Weights of a small GPT-style language model, trained from scratch on English Wikipedia.
Size: 6 heads of 96, 63.4M parameters.
Training: a variant of Muon for these matrices, 7950 steps.
Each number is 500 + 50 x the weight over its row's rms, rounded and kept within 0 to 999. Layers, rows and columns count from 0. Numbers have three digits each. The size before them is the row's rms in percent of the matrix's.

# up: layer 4 MLP up, 1152x576, rms 0.0639, rows 932-963, columns 0-143
# down: layer 4 MLP down (transposed), 1152x576, rms 0.0846, rows 932-962, columns 0-143
# gate: layer 4 MLP gate, 1152x576, rms 0.0615, rows 933-963, columns 0-143
up932 100:504459448484482474489521484373511457527516617566524509603478392521488571518456518507514380408505502570451474353471549484503522525414486479445551532442508464433540552498524544442494475461405450501412483572524464566502388575523459480483519473525446423474473559553458472513487440448546482520475537485509471478529504502485510525522543614472532416515416443491517433483523454531469526480412522465456500376482436512574556530546464511578488
down932 097:414464439522421510501490525548460456588532514501459570487475614479535407502485570465516525500461564551547494536486475500467441477461496509601460448572399477535452472543510523434505469459509521447567455459537516533545455489583466575637521462545490492532610439480425541507497424494470515511530594537516493512468538545518531412453506522502441505522564447603500535504439358440504513541397520471453632599531586475464428468517439462502559
gate933 097:475488552471523592479595493418456491534500497473604620497474599566552472529429500450474473590455506496483575403430527501452483507477506402593417451459501446445501530567471500493477506525458400522501537463462578428498491492567513565482434419450449490562495587437521510562426538442438537507494460604475434493513544470459559561595389488487450559401509538466457615448475466559504485585682557555532431447516571453391557576471562509559501
up933 101:458524446502508479483432395414537525544433453634450465528516487602520592504413473516351468524464475492447476498524490493491517501534462480509507493487426509535511513551582555525468542485496546524589417544557501462635530570542522469574530593498444514583565449529516553486523488513519405530476537505544528502498513499518519459474502531403493482473521492508438502428408476539478533509497456461450573495547502488407568481539539563416464
down933 104:455549511583512541495562454406618482506549522430452541464542485467477486429474496506446522473470599484482466452454477549515459478562504541539493464475503585538476491541489587506538505484485535397454567515529529429392411413491517466589520468557443477510418467531477492561468442457440506533484477606423528544571458469410575552506524588563490482575473567424493463479480459525547557506507559497484465541463521604457474469523468551501538
gate934 104:476477459529458466462419525508546539508431488480439547504560598477442522491456497531532497442511612388512470562538533455484441624499414507432489497517492514497468518526485490511432499505471522516499514535540586470526480513435531515580468435458513456476501471471652490442534461389572489547466517599531458457457446514491489524494579544515452519488564494507524445553429465564484435506438534511462469511570497512535456504408506591516489
up934 101:448521484519490488542596488468504592561550534514487536458438516455539601531403498371601536505493561485464505551532515557472477480494522458591528508461502505488546595478477503578452476550500534458472551472536522482481464499519539521476537518501454528502550489508503434533466471584519494439539624436518566469480599485518470493582543513458534577540522531449503480524494513484515486555487468512499508515465447546522524655419411445485440
down934 101:448542443555583488529528561465447493444474556488577509524510540396427511499474494517557458402533487579482471441619542514437542472475464482477474517458477561576503445468440556485489520538516546605507504535475551552485537522472519493428494526515568512464595498515566420471423529500542512398570521408490532477551568380591496523562536617537574439582478447496509583497477486414467492489544522483464553448498377464529504518445447503494391
gate935 103:524491510477539500577539541498569472439440562490468568523399551581560493469494517504516494512444494506529425518550527534471388527524568458447499461355461537547467554555507474513580424577614455675481503482565503447470531492459469436510462456509452562539510545429532552517538545493519569406467527436529413479375416498467594480478515548437571482534617650459478577554490446564473487538625489436529512622566476416539536486502505393528463
up935 102:518543521384493487514476476525582573523533424568561445597495461444467447492520430573467446469503464502465571460436526389633524533522567530535434437437435589582553542531530430437595442507482428583478437497499541510528488464383481482473423511529498474482445474515495566499443484528458487494453485535523474511407536535534397528524551565576498460454501464491549535474485472444559497492489613564509500486500485462501437431486588527474402
down935 104:480535443543477475532503524498508473430568517528495631616478472511446522534422436493477591585465538589464449505431508587437455509541460507476593447483493484583524561456517480499453537584529476596443462453464547464554519473522509513483577453480521512550407441525469526523538493450498484533470508593614491578528420463543513568546520470513517470460505452560546493536537489502573574532493531498534444468560541523456531410578511492505468
gate936 101:473551487585489537529331514513512408436527495532504533442617609427471550485499530497548496552467514480542449520496492484596499475408575473492560468518520455476454589526475511541515475607507539418488503558477510496487555503529566468431561472497474448513411531560402531518422454516443453547491516545540537525512564444475515500564528583528478453582538619491467485568490514486571507468504506487436486477550544580484504418548435626554548
up936 104:520487524458578530521580446442546470485506573475545584544446495516489508577492621360472581431470561442577492491591466468507511429487497434559512479512584486503516519500419540448598561504519497464583415487546459448492569488515445558493466440534495425527461431561513514592512493473503480472532428489479463505503607495433489504583446492441507565507536563545560481550555461537560459499396532432427504531504496548518557492338447376536475
down936 101:472563546467570487530551503417454499497482470497531510487461575437540517498438500484437519423490556591521428480582444502540457465444438520514538523529504477475555558536489504423588423526519613498521516429499458466470452520532480594441403483556522525551627502545533536491521551404475485501509497421510399469444481460525506453559451549539335477491469556466528479480437499569496572455456483499523462442432481482441483550393382455461527
gate937 098:469544480485423546594567404533529461472455592532582455418540484378451438481447528465453477510510508494534503450486561494573533475521508529488535465487548455494503505515472499505505520562431547581473425482527615580489471485541535439458549598485500519444490561441573533395558464402557574604519560532334371545519515495392546504476585476550512473419540522556509456462452590489504535503426498485517528527521476473565489516549520499503465
up937 097:349493472556480479487581549447473489424503490511528563480562455489450488446516507443545492498500429488522535482499543502529470548457511454535581431531421555463590540550537457410571412495471435538518516485505579532554508515478470498450507532527491446440494486482516507443499604599509481598442413457535528563425582462527456526398624552505470531510546528591564545417496598446555521592574590572529460400591492459439581507494459482462534
down937 099:518473446539533356544455436442451551502528464458486472538410544596467504582491563395517505533582504535514492464518482467544522397470536486558505562490470532549581421410449449540460422426456410445507550472520536577509539482384462518535469559510505488501477474498491481559591458480554515467492491524486428560520482493475510554546512521460570554489451455476484452493531551421464562552506516450500370498513502461492644507471456478526466
gate938 098:551497549463538518558555432462458458552418521513418548468546474540498527558528401482454416474509446519512517436499428494457454509554481522462550507553501464636536422486590486502514559526467490567450569480502602503483451519628530541465511514425465495511511621498472549517369508556567570502520465516434520433560511537453522459483495450484518575490515476485596523472488392466555493507469495423520518489572509539501461444463443560495494
up938 101:584538542453535497543504445577502477524484529429467569563573524549486474491534563514502479552429489434586463436586474479487454520540406498456485475543467480508526397454536526483564559478459494618495515560524587530429520473526507487477554476463423527473508441498462506506397472461448513365525504502438508421498488586513516502436551499492415525461538412568539500545543489483427553578449444473508446496516476547452528447529546661527515
down938 100:501487424476484526453512433570508398591477542414478447570566573544562528469487496473558495558499447487521468532530489436509575465505545418519501478485538528462479461478481411534461531446532520510617439549457465476470522493508539538497506518383453550527551454505496483475496639471513525516499500473462564374495573493507467425445467467510479533574521502628470538489484567555501513533503546531562553571438470437402499422516442501515475
gate939 104:451549513512583495472471476510450442584534476525594557478590583476554472479525514494553413519596538552537488466550522497611609488502491550514485474392507481527337469539502534552513568440530448535437510546448581559471389503560446440445551524482474526512450439458440607485469498448554391508471476650448464504518532534491534585518486406410433541485448516538490468548536407503538462464455478482470403465489489546585472483428486538520425
up939 101:582496513536460472481523523514488568413463566521492540503397495567562564495503470537499460483519506541537512467487456479518540468493489573508466536488537457401516503513502537531385562531426505551465440489500525475487424571468566489494494576490555477443497507499501550552508550522526490536475524479488479458640599490437506493524401446485498535457477527505478514572501531523548557575491506525514448535437615543561470588462536499520377
down939 104:412459533552498510520513397578451469534543458540449531479499495500488488452479549495467480491535505502435446428423570414431576506500457394579498461552513489539496461514487491434535423451479577572510455430527600542480402523444500526554599463391586547523492532504374441370465492515494368479463330458481512405480541438507471524445471429408523471424461444485478512574466467477526487436464452413465483613529546494492562503433483493582544
gate940 096:510497587452562567466397536478459560542512473521516520414566508601467434404496456520562497554583532473594393505459420526553602499547462495427488562476496516446559487440520475536563387624465511478455518443512529537537532477523535490479527476544489531527580543523468394497527528434469379438459506513565491472565546453458572599533470532494556580522454488549545470537432563466493537541524529483524453481572468541518490577441507514567493
up940 099:503569567571501556489505577468499482543503557508504504411530579543566470554438518476515541511620460529445424507559403494525579533404403433531549458488569524563368500393418493512533390405473551579496575480472595490425525515490570494480532468499525537557503586549572432585487489552479487415468555490485581569492448606461474491494498489486627600507398489422515502479526519421484483442540517394512474495516498457463476514443483549506519
down940 099:516498483486484463478530481442529492431504479438438435542432514474524467512474590547583618433421471469400505467565644457549635485483430428497508478548535445541449592515527470435562510525489437535503536509561548566479498524452475519540512543448448485487531424492537469517543426535577416430438474584499540472515535569532583499434494506517538472517547520490403436435566550442471488452497520502509533510534466424478461472484489552478551
gate941 098:536600541415500540570524522424400485548529465504477512566534548478588544581486460468606541463580379618427538450550524506599478499457586533461550581548495560458497492505523478539535529517510465451514576519421532494485466473574538486490449473541551427518479586576445570528505525537467479493459510511464579453475494491403606549491436554470495537493484525570439469451500560601496509501532520433416565601494518537491475487481520385459494
up941 101:524558406540489541471485515499586422549496463560560424481475550535493490488467562574492528518437492460533531464479492438504506356514526573503501561378502534559419473460558525470457517524459511406521514352440548452541504442473506471511413470423493496514541438625546519531552517463491513522522381484459558462482437476424493459486512476589531458430391523454475525516477473438618535565529530578574586420584524510452498413449471592520404
down941 098:361510540625426503411456501513529482434550379488521397581519484523481495562494445507483487489551668511464472551517509458532494538472499528456505538478415603525437496442542555591517559493506534533505475511465511410441494425466527498520466480455431432548486476502531410542542381528522527481485529480537500529486506412383525535547492483501433549481444445484501558469461423455597534471479504535522527470502521526486506469458458504474562
gate942 104:559490407480481506435576484389549458520518469534492490444495474456558437482476573529505586538532516475516549484531457480550477365470503490514457556551429534470440511475567464467552465503492522577445523468475531544505521490485389435474585584548538402426462546511560469451548531444493507500461507485478500575401483439549545447561416594393529496458450571550450505489473491485437496484562479471466432565509424540468526584503509488495446
up942 102:523518523437481436487453459531511569468443589456520514510441530499514524502408474531412427470542482455426505492532482498483486499572500509504510441502564551557532490570532578548464580453544507398522516495439491448476467438566536510546516400411511542667534483450466495599475552532587432461547436483398504562544628490455471501502493455444546516572502488465543460535505507533576586612392532488606463457487477542619512463547473455412451
down942 105:540509503542536437476411537408466466405548520578419502508476468559447502479534532492550362501520407536487413500470460498529500548547514514377490510410603586579525539586530541544426622509533461493594463560529470497447597528460559441510517461562477497554524534578492467626569470456502476492416517506405495515483550529520481514479484487469520504553567533432510478495603481474608584485450474490502532417549468493546526494562488456498511
gate943 099:463571425503500384577472491556535526455587521593464420465468581544475475525525469530456461443489403539527531567581431545500467457521562435455494541474508504417498459468538503536473507410495554413458349466506464591487460584479502383505509478513491469442437449547519489472463464570490590507561489445521519492476401517561443472462422503469440441574521497513403577447473482586480494533483480521511464523489554399559502541449545511467511
up943 099:410510531534488523439491522431464434626487509482561533494500457525596454565595504517448478405511588509485511472438544489456388478421478541544489511517463432547566521618458488451480471561487427480512547536488459600528501445498481484543455517506556579537403573540505438522423455442430484501528547526487448522459550493540518518495477501515518519571488498528460477434502488539454460489413492468507489469488473413481470527519469489553568
down943 099:466605508442548472558502518559449544504479489511554556398483450464538509439502540502485515509548463551548457481428493638511472405577496505423458465409530453511441391494510527537485543460469592423528467471562487551392591535490500487439485515486514551479471592444424394496382463501520532428530525532510534535444465459475533446436484457430456474505514606433444544457469506611409493552519468508446492480539427447411457639526508470478474
gate944 097:567522410544440527416552534506549532523479466448491467534450498502435489568439545494427402460438493552532410497530482519393544614454497539518593418500510513575558445553545477472402552519505433477506532495470508505487512507502546518523560559530443505524591502489434497461516508495406565423411487510554489537435537568496445494436581517545472464526509546554420509551549469543583484441382471417496532524470592545458592577518474524452418
up944 100:586492594399501480566459501453481474534509540543482461422476457464456531475650515386503467443499510549504535529498499440467439573487581465494520553527567471386576589459518376553536446470422530496459536469488593516560464424493410534577519448512423553570520492447462525491425516431472559535507517487499563542492466469530513462473513505475477488397536452494439515544512548562534507527606511470526553468547529481510491529453575509492585
down944 100:550560482566471493563460434431494529454501411520423474492548457471442489548583551507515525522558475462587575480468566506436508524501494527516503509484545456497579532560462452487506594478484601601533527511511495557487483549555448478511482579438501482445584509463416536495540545541431506507442475584439612561449584527480459585534465456440487484506448564556522467462545521521401516534424525480547526578478529547504432401546433489513471
gate945 103:560485450472480503539551487429521484362488468382484554548523469524502504550521573535442510582506519505530561496551451551487507517490467514491467430461508465470384500485511457494456545579526464534354448503435563525487548640488552490520378556514500487570377483465447468543500554559439610473386479543536420474480463578492458424519546493477517512551543528512569447524506464510537412495482481548543422469478488572456497531426539511439527
up945 100:584575458599532512508536499474448464534488551627526530535599487535551423469501432500483521429551537541439543530545559521502558522526565632461511470458533474526490531551458567487524542453542533526539380537513536360349458519495623564556503427427517504511476443562522520521577544501428493613519483482496395531474468464438478516498561540500492426565550504444476565450542515506454570518477462514492493526556519506515586397537483476444480
down945 101:514447501512567481562513606520504555525497504496535577486530549475475431511559583496633503539527419501547490521482489555464530496525629487538423572484539478542454486598552511448519458482630504460485516458458467468458433451506555510576479436468481475588522509504440550479499533467506531504516539498565442503355579561492556557431505555519525556469446531453490547484502556463561520499536447472506507488544574421524526540557506370491474
gate946 100:414392440521545484471512485514536449438477596562482610405444597461558512531485466554438450427396576490493385476504513492544465397481500453607471502502503502507512456594473490457545467549485475564462527601476466457463475508478469451488510549436433525488508446528429430441422554541487476466432496532497513382495547488524511475429637476517513495506512466492580465546498477572441529472536470515519543570543553505542484513495512598464517
up946 098:504496590465561531475454474569513536439492494446514514530476566497627545525506443494480480492536479555510467519510487523580522600533585544457453541525527605536541458505482530526526536502493531492540474533458555542483599574578497464467505426495546431546455533509536521497426467484484450456560454504507532473547491463584455517452497477567466588510591504508524535488496549464538500486526535560522530525429447585582527590593583457534545
down946 097:540494520444487587513427495513559468484516570527467510488618532552486486496506498449458546428508479515567447524490456649473499501470549538615473606476572490494500536535541458487459522517481531591480451508572481474552502389427432449412402474439458545515501586518510495518524504591530579494487601573549600473431509506491482576589417509503423577528499560518380456493512500476443469526544487482448519552533465444508411526472514470443535
gate947 100:511519483433493513438548514623518510447501526440406508487497462468545473510537558507530512473472487485438383596537547443559589483476554510457527470460552549454487483477495457483561563511453453487473564419440551424452483488453456506492485583642529471511567516450569546571506505517550504518516550525577471517601435557457497480508504521472424523448517504560479455466434505554410544470498451504506446520541530581558539531466572490534528
up947 108:560499484404485498483494503553459495535479563499532435599427490472548422480495530486549459528481500467453540510519530479459545464499490539508509488493465495420517440463567473522504577439609539595570482497527543488409505484560506479517420464530545470470548527546579556391531395602448595469570529528548508497517518574581491407487534455499507541477513426553495478472478420563548496492464429473561487439549496398541591493518473475586578
down947 104:476576480433455523586519492502511550520459539544455532460489465518520468526512503526522601441403500498503524435452535513584441482533501409497526464487480448424516412585464447536531500437521599496496514530505558455399562373551524551540533554558482506493554517470559512455504450501458514565515509480478491420492507405522514406507497499508437511538526525508522473429442476613434493520421460503606493464568447470511463536462581495503547
gate948 095:430470456505468585535504526591460527489484497471530476532433533439428481517423444606596490563508495464488518401508547583570469508379491537582604434571555548459510597508477574546444524498495498431536496412505489579502459446534522500495464428480487476391457530499620540485507493451508516530497459537508500486465479475459543519517502599424472450594396475510451546530477517486481481523463541558422479572495471389529552470468552532560523
up948 103:511457539529500542481549496505549565496491539468504502461448442499484484524529504496502461439507470506464499383410460511493463445440523563416537460461522550427484522537397499482508491548505498480490463451531545444520513484530516490474534458520574622526604495459452501479407479484480469526511569528562516474517421524469500550415531539462468481480460497544424435499545380551439513516514511511454561520571512520539544491540389680469503
down948 103:590447468421536448424528513540551507466445563530550552499608490510555508465411523529444455546435512450506534517420544462520483408455537583387438566369518433518497492492473493429550451555542476481484423542575548474432490507450516574544474468543474478457569493455527569450485423508436543529472533518433531499522479439419498502542455529528444486479585451531515482443502468488413466500566552441529505495587531519536502579480460526486339
gate949 098:610576501426497369582460468473481448425505493485515575519413450533469490496485487390502482487515487473450557508482434380529555593551538520502493484391504522463501473508537438516535431521593502489444494458482510508516553442587518498463454411450501608509492527449421465487505459549447533464551478529546412516477494481440494439439518499507511469574501476532451618451516427539481382530498530466492578503414503478478449492446499539496448
up949 098:466584530416456472439513531390477470490552497470537554559417505544435565582451442612485563529566530473486475506561423419480535577457474510560415589512421481508433536508496548532524578547493503561435521575495471514518476553490476441510518372504544565506410556516481531501550439467476563589498486448487428585491558448525445480538469563456522532482535534580469450440440452483398537486450496505523482543561534535452493563541494433498503
down949 098:465481491593526547500535489567369416478539506554554462438496437526521487458480599553532485496430466379463507525521432458490468559583476531586493549453465470469473518463459517471463509558543528450418501566532417593435540516473618542512411496516537499499435459506507507508547541498453440549493429507516522576492561443518490568481451481450478431525470523490434408475538497470523484469519549509534421549454598501571478507479540499520493
gate950 098:464544456516457547565477387560514498468545503458485526580462494391448462499528507560508520561541470529482553462552477503522457575406599534457474518500442565508493430423594497402424451486479530424525458533467610459531467571508531474514483522551506393459446504513492577454496447495501542456566511446499492457487508475517490451498640513405521438517570456454375522444509538484540499465543571515514463535564438492472486490490443389557569
up950 094:434408524519518511520522474520456520503446507502474460437573519552524539522520612516416457486480550557470491414480514543559559541459432533557532393476519545546502581555528557511459517503501568554551511475537524409373481575429533511466504443520526537565443525492483572499436500499513465514432538529503579570395416383514398560437532526458444520515467556473471472433542512557491491451480441465436547497420530558479451472414454545497552
down950 097:550530418500558491483660460505507545489557571525493548515502423512452410476474507526512479464531417463520531510465424508499540588427523495600521559504485482522535507473495549454459445530413541428481502454460489493504457474528510387495506466524534476572511428528501505435523477566474548490504426476517461503580471502543548479526548470495465439479563509417555507592460441526481518525471406518511372442556515420493527494520540566522479
gate951 100:504401499589515534478434454544476493488521469611558486490530483636461525529539529476519447568410455461495437517553465578562575529417527497482498554535527545476424497531554526521412560503507473475501494425469574435444492535509471506487522561437521479492519468456546491551512579456586600516506576534513455413442441450453586535411552538524560455530461522507440479518483562507552407526466459534559534453473475503565503576546556541377549
up951 098:535513554477529581528485520623414587482469417451447507521497544520561441395466563545395505464572454545475474571551491505425517500527463466497459411459414446489471558454558401556513558450441442450542486465636487409561458453521476451511457408590501488497435476471471506457493422573461562460411497493470500472552565472557499453547492518477511553477534449472565486546441435493459479483567437483527508529494519531507479485470559422500472
down951 101:508544487467464564532574474541429571418538442467530478508436508514535482426494479554436610472384510467430479517512454633422476528508446525521469502470472492446522563570551484572466539527418434465466431464517512480481407436535537549487405442572441474490509576571520436531546544528440505525467534444462518526472504503476549558495422495481618500468512519472554533444493506500538519517537497492472487499554429636573592455554550400568410
gate952 101:496497551456601469561532526544466532462525549547409484466479497418492522498593550493509471465461527495473493476433434452558551505539486555501515424504542581534597429501442498560512437474472419494469519503540563520450521443462497456500557516538498580359489456459524610541319519577516486569555501574448443592461585571485518555496493562480474543532511524543415442470422446600507520541562599434568496435464578493478506499474459569611422
up952 103:536516416492587481520550513497412473495483506516554515422422550441525502566516447463559523484435495476478502476472528510421560458481495504501573460450522583573485471473391578424584534478522426375498587550436466536503505553571434460495472460477463521480513513482437436460495472480506470526470580467552461499491566489602495548509479528489493571503496448582487463419495557418461513506487504602520507544600469454497533562477497471654482
down952 102:488519457582550482433450507497361454495580493526530557476495471450449454534492500505427399521420526546504550437505499508518583508498494455494538462507535511504522505432447463519478508530535414525457605482559499500401494504528481549556471534570513451594520497443529472528546504576535446476458450381500550451474548551545453507503517503431524578374467469516602488509470532481477499494416515430522499486531516456484523521453488508538563
gate953 099:478509582368538585492544456452543452449541502383459487423455513507385528569619513564552563532540484533541588437463554448458402578551439486452480529533500463516449577446472419441403397488473452532469447538518523502494475439545504436590523575505460494486512497479483505502493488523504519510520547525474497536485565467508484447469511563541515427523509496529497530607478532592513554579501535541493499536540589557466483550400418544523515
up953 098:416496566402530463468597493533494437501497463556465491460498557477606573588531537494626464448489561450455525551594552488364535513496540572574494425403490502460548538520528486509522570529505526455484511560521560466524488467537583563522367547484507434563500496381531365473539462483508483513551470508554517478414472450469483557462569606493416456534484625393413479401576484429493527491523503449437489573483518562504428468484538508508605
down953 097:506536454508502438563494470521470496547458506540475523571492440577582438422547531388562474460507519484475548469602529557401498572434486529431495476416525533429554338402439476584491506472612532545449557481599393521551442530512529541422466556481648506473545535556547397440467529442502512534417438469526507569499417450480460478485578566540488463459508483421508447471533534522568551400548446498505612487496521597513518539512577473601489
gate954 100:432550462427575532497482464473541622397523475506493411503507555435457486420415474509491462552493509528615439577539459492528412379415555410404626508496505515484487542561560455494510486487569541409423494472474571516454463466493455512467468557527569441395481446501558476536543613425463496520595513476405478434496357463472387523534441466487488499560487490489528434494511539551457508498508476519491456469522561437441545483557470428522565
up954 104:430483451510480467508503491480523463437483521524467517496477406526454506499464520489507480609541414436489488434445590507488583449458559425526514492583438505519443595513452530531493507425466561488486478502477498527464509519411423510514420575449556455455435499526515557534447441492487414604490574462446519547462478586532524483541458512459490399466499451516527463558504435456554537459446590585446470477544511495511505487530590540500497
down954 104:550489508493550554515463480493543441499496429418622436509471519541517611518511497625503494455462406483523497520360442490493555494522538541533531447557466490490565529522474552462521514495402513492477477531522531584518488429457426436559469468415498532525481558512486500529530410458469470470490538487428514544496553538480546537473552587425517396529545586555496432643504480443569509494455515543470474484464551436545548529503559480527511
gate955 098:450463480526524488426535512509548427468539480444462581514419427556543491568518414521475515506515384490512456582552471553462500460469414620523450485472535416585485449532437527443512423474492496516570495484548454457511518406458596513470589559496516448530417457452427443536482497449546455504439508448551541514508513507448524505544480516590552433482440508492613527514426564585486547522526530442479541529451525462503459485460569458596570
up955 096:446543455531518471406513486576503549546509433555483495459558471557497564569495488465444537502569380573459512519501476511420411487523468498443441445571505485497618567542433508456513508579599505563494458528407562505480454525478478526514466507516465517493467503442556481561499541476602516540474435544527440534533481465511563531541568444448376500463572487498580494539437503495487428560458522556520433528493578507499556528509522574649381
down955 096:558469465539506621431518552571365523436541443482550493618560585581512489520415589505485517492578477582611507525438474529457511515541568520427598509499405459503481511514558544510529489475460424450415483522447487479543554573584575543445525461550533448551435532559438436398501451511483512630449463451557448511532579454474500447413481485532477493484480496433501548471517493542548484501469509523463454495595472506503477516501518619444475
gate956 097:494543473517570578574396514514436486501617439562458452495524577563482553498523583526471507634461465505515458553499546539539500548413518488579482421450566522448523435512492494532461506523481459499489529451471490507541465470478523497450458420471589510535476496449466512519448461508491534532441559379520498505536485418531595449517459506516407496492456466543471512541429602513432535539540473496457475538477556557417541589525519544510523
up956 093:457484509468531565588491479481524590475527448461513435589438511565476424508495608532553445528423452544459514512532417477459498447540509441584460474563496554620409472496459413462502510535426507610599567547530509516461533506504497489508528370459491439580480591494475484526561489532485557513501439504497482447513513547440512462409501494491477454529514502473410426432574460437470485544535466525531535531465548505504497574504493468545553
down956 095:580476487442478519443527511469477499478553504514516597512384537394488543423411444460460601523458541508481532399455483540529475532512487464462444452534494441512461605520508531487460532551564526552550501451556584424506503470496506533460501445429541449536425474459594606489480557419540545439452487501479438464535462537533538532528483560406537532498519511406526506532471433512465396446523514481444512520400461550479576553527520603584495
gate957 103:452476461516582524493588570549554472423468379469425561473493496570473509407556488608547489481567496511534483500521564594524418568535547446470460406532516536478407504456518494557462510563549495531410452408501506464603442500467461572504555418576562454456466516536523482477498562584515564536426426562516489483525477484513589456468556562471554514478492354456466512504422558574517407513456513523446518524493444441520525519554580466522506
up957 106:526540456421412517475588551518564494503498483518497468467466646436530572448577565542512468623510426431466487350368489547483473485509445592514495468478508584487491480431522492529560465421515482467481446441490582574511644542551506499520560551444504467399477510470498475443516513432487516484487455549622488496523520461535477499471516500517501506511551533424450413483605492471444585384538533496439465462528487472574566517457527483583562
down957 102:594503487460474463542520498486546433452587488422512458434509548484515536468529463412465475477449534518558479546525455412460526529426503536469481533543466504479509468538618501483538467451538444506418515376482480568480557475556479499417467533442534432494431461560453488448527472494504378518532519470503571561625514505625472504423565429516518520479550485467465467448504480401473517414473570462513476448521482423474528400453562550578502
gate958 097:496495520550533526433478508526563553488412508531414487472478503563530478509473504397518547493473535429459459521524550442472487398408423529521479443398493383534507499618486506459423485431631535547516414509608522548485551521543452518515457538489542584564562534471573456460530536486469509410542504511485440419533452575476501591478512553539444514453466568557431515507455433426454424412435536487492504453507507551570405510467534419483534
up958 102:514547459514523518487423479474521444608521440566454522504634577515469539426596520482502488518512518472512459475534504529491447532519426422496464441424571554522529549521516601559425523464532450503525445513457545506519391495415371547555464532533525449508442454523477529396529541532474538483612436464476569513509538604561503541550481525494426472506448571535492522468496515429482588494501509499529594493482507456459442543484472580497494
down958 104:521491508507478622500507539540523511454472517582413452555449492526469519430410515496421460513449548529516473449552398380388525449408461470536449482469426530476567503523567611518477547553560609513515503562542513582492570564506445502458466558558509522512599488431536501489502500516581498530410467530523492441493386561554461478431622514533536556462490459526452432521423494479422435466444537556548560512455449504506479446439449511515543
gate959 102:490428450453524431537458429554603521470513451546502502461502521519516492483517539486536420491506519552619419505473541483575561502505518411496511490505534511532529536499571441480514541475442387446489474449572530478550456559531524498533549429483518501503534509528452413460492415502543284474459469489541487468443444511497431515438553437566541528590538523502423527524473468488486393455466547522450451524446465466403541503579534517523472
up959 109:505501537450535539450512520459509419521505479529481455493488507479518502497484467514459415471555523514559601439511485560519477465501552479483524484481570576423483490522560484465557491386502477452497513544523470572516428592496504506511537469427476512644427546506419511472567473468544536491542466475580470510474493448542507450534551489446559537491565547464595522489519467444500383514548446630587490458565480396460531554497495584559429
down959 106:473451449542551600452508539550539469504563489563579600426571537497493569497562489583492497520517435488472555516559441478504511494492573451460550488553530586466496468567502601487597476515514458465450403520494554563448535536472543508421544492472489509496473538556422455516516496531488466553503546433524419535472467605457536492482642589532523453459458447488391517486472417551406395562541523467576393368567559551514461481418513517500518
gate960 104:434506415554583490452460480506420495530448579516415551573482475389511551524478545449522567482480520473510472503489503509466555504529448468487462544559540489424497455486475517503543489477519449444511519529427549439432501435515439514442563499542450430493405526546449474405454521520533426545489453449463486434521422445478382504472431509526571587494548557412511481515543554482502463474441557487529408539473530571515495484571480470519485
up960 097:487454448472433516546594474549431484419396544526561440459408462605461591461472498513476529536518434442452510480539521479447365446446468483536588488509534448524448517579527471559397496404535589552543402429511528497469541494474446524514487534478611513578595449544508487408520444503452519470406496528521455530419499475502440584499522519492381544526537510542456500530516427532578571460520499456544511456524503442542498519543423540474494
down960 100:449597502441493362500518546561584464543404551550562503526429498454580538430454508479492517498521508524500595479488459489510487542388443577604548531457594469526482497584467418467555510485413428529455546569592498442459527503435464455480484468551374492468531591659475465595448514488559585559493502499463481504400455646541437485562572471518512474570426552487490560526499508605410443548491514504497413533536474508492422422550529516546531
gate961 103:437570523438488551482510542550523624540520541461500472440433393457426523496518514445473498508551505457421520514499463490517497496479597530438478542522466498498429564524549498501553425506576509447542533518409544543535537564437598418515542436588492487505527468496646481579480457563480480509507457515508463450519478478464564546458487502391566576409434548527543484478557517442428508410446550496465562530474480476449533506567436533553641
up961 102:546466459435510492562391445476591456501505533437432542527519452476461586505456602484435605538459499504587479481431532505509456656527522499491498507452505430550605567513549573490512544580555558471537580451463539460472487538569491437500365531477499569475499459470523479449529485528571471468437503526552464552424540487497401407491522488468526549492530453505478483558576544486504377469495577497487488456407474536546466558417421480493441
down961 101:587467477522492489538475341566428525626587589539495487524465422555626501415511486439524555502446534623473484503555519507445462519474523537476571524471631595482573466512506534519556384519493530550547521426526491555577389545530532458513535436585518500530506517424518526453461528427548523490478578555544548480546534428552517439496547480563450471518495520442429496478503525532481419468438528548486571409512495561546431536488459446484436
gate962 099:484487538566317528478448476551515502457575562415552457476460570500489437473482490499377531542517558489502463499533463456472566494600496551598525545488467498512464536538531484476536484495518431469535449436582519559441496516456466518555558519479497515581480515563541447505505479463509380593572466485572441530519614411567511402456564522432500461522470471459493517426500493532494510492409547476464543474488463508457556472462518476448471
up962 097:491501487579399477544473438599544438384529556460531417436450503469408500389552489616419513497449576472456433480532435500516555547481406531483511533499501449515496496592475590431530463403470470511467412373582463562507554575442502462534493544545483494449520597581565401456422516528574430610487503514592415493521517469539521515389486486449413484509557481448486442484563477499505594467469573487520602520549526548496452469428427476442521
down962 099:518519480370577458448539558410441561575461503607484579486515437508540537489494506403555576481551461503509499518507555572480397537475551547450509474591512583515559465389539456515449560524522552545482602579440501390539513473579496435480446425470557466471474468492469612502539481566476587401443529523428553480467470523442524532542405402498586513447481523506548565508508513494489532518487443492497495505495512467517479555602490551544458
gate963 105:570494384558500486492432504590487467480526425559554457512434513505486497383390525453566576522454492520508502480544543522512510494530478491453590471521513537495404468545369504474505447485436452483468445496427432511519458548540519491467560445454505460452506483532413475488333427544500446577627495385376505527529511458526484445486519478536421490469569484541539563517519501562532455526536578479443508489497454523559545544496569533552511
up963 103:480503493467433544374459462498529491429490583511511462524487443468479616642451489522440434594546564438477485523562399452518519467547497531499543433455594466405527427505541507563545489489506448589566493550449624456495480475530509431527463553498446610449547503543661556584503500475513521347482596436580481516474507531372516424587444407504522469616361353508567445478483513521611534446480476472531480512514496581495492544457505531481496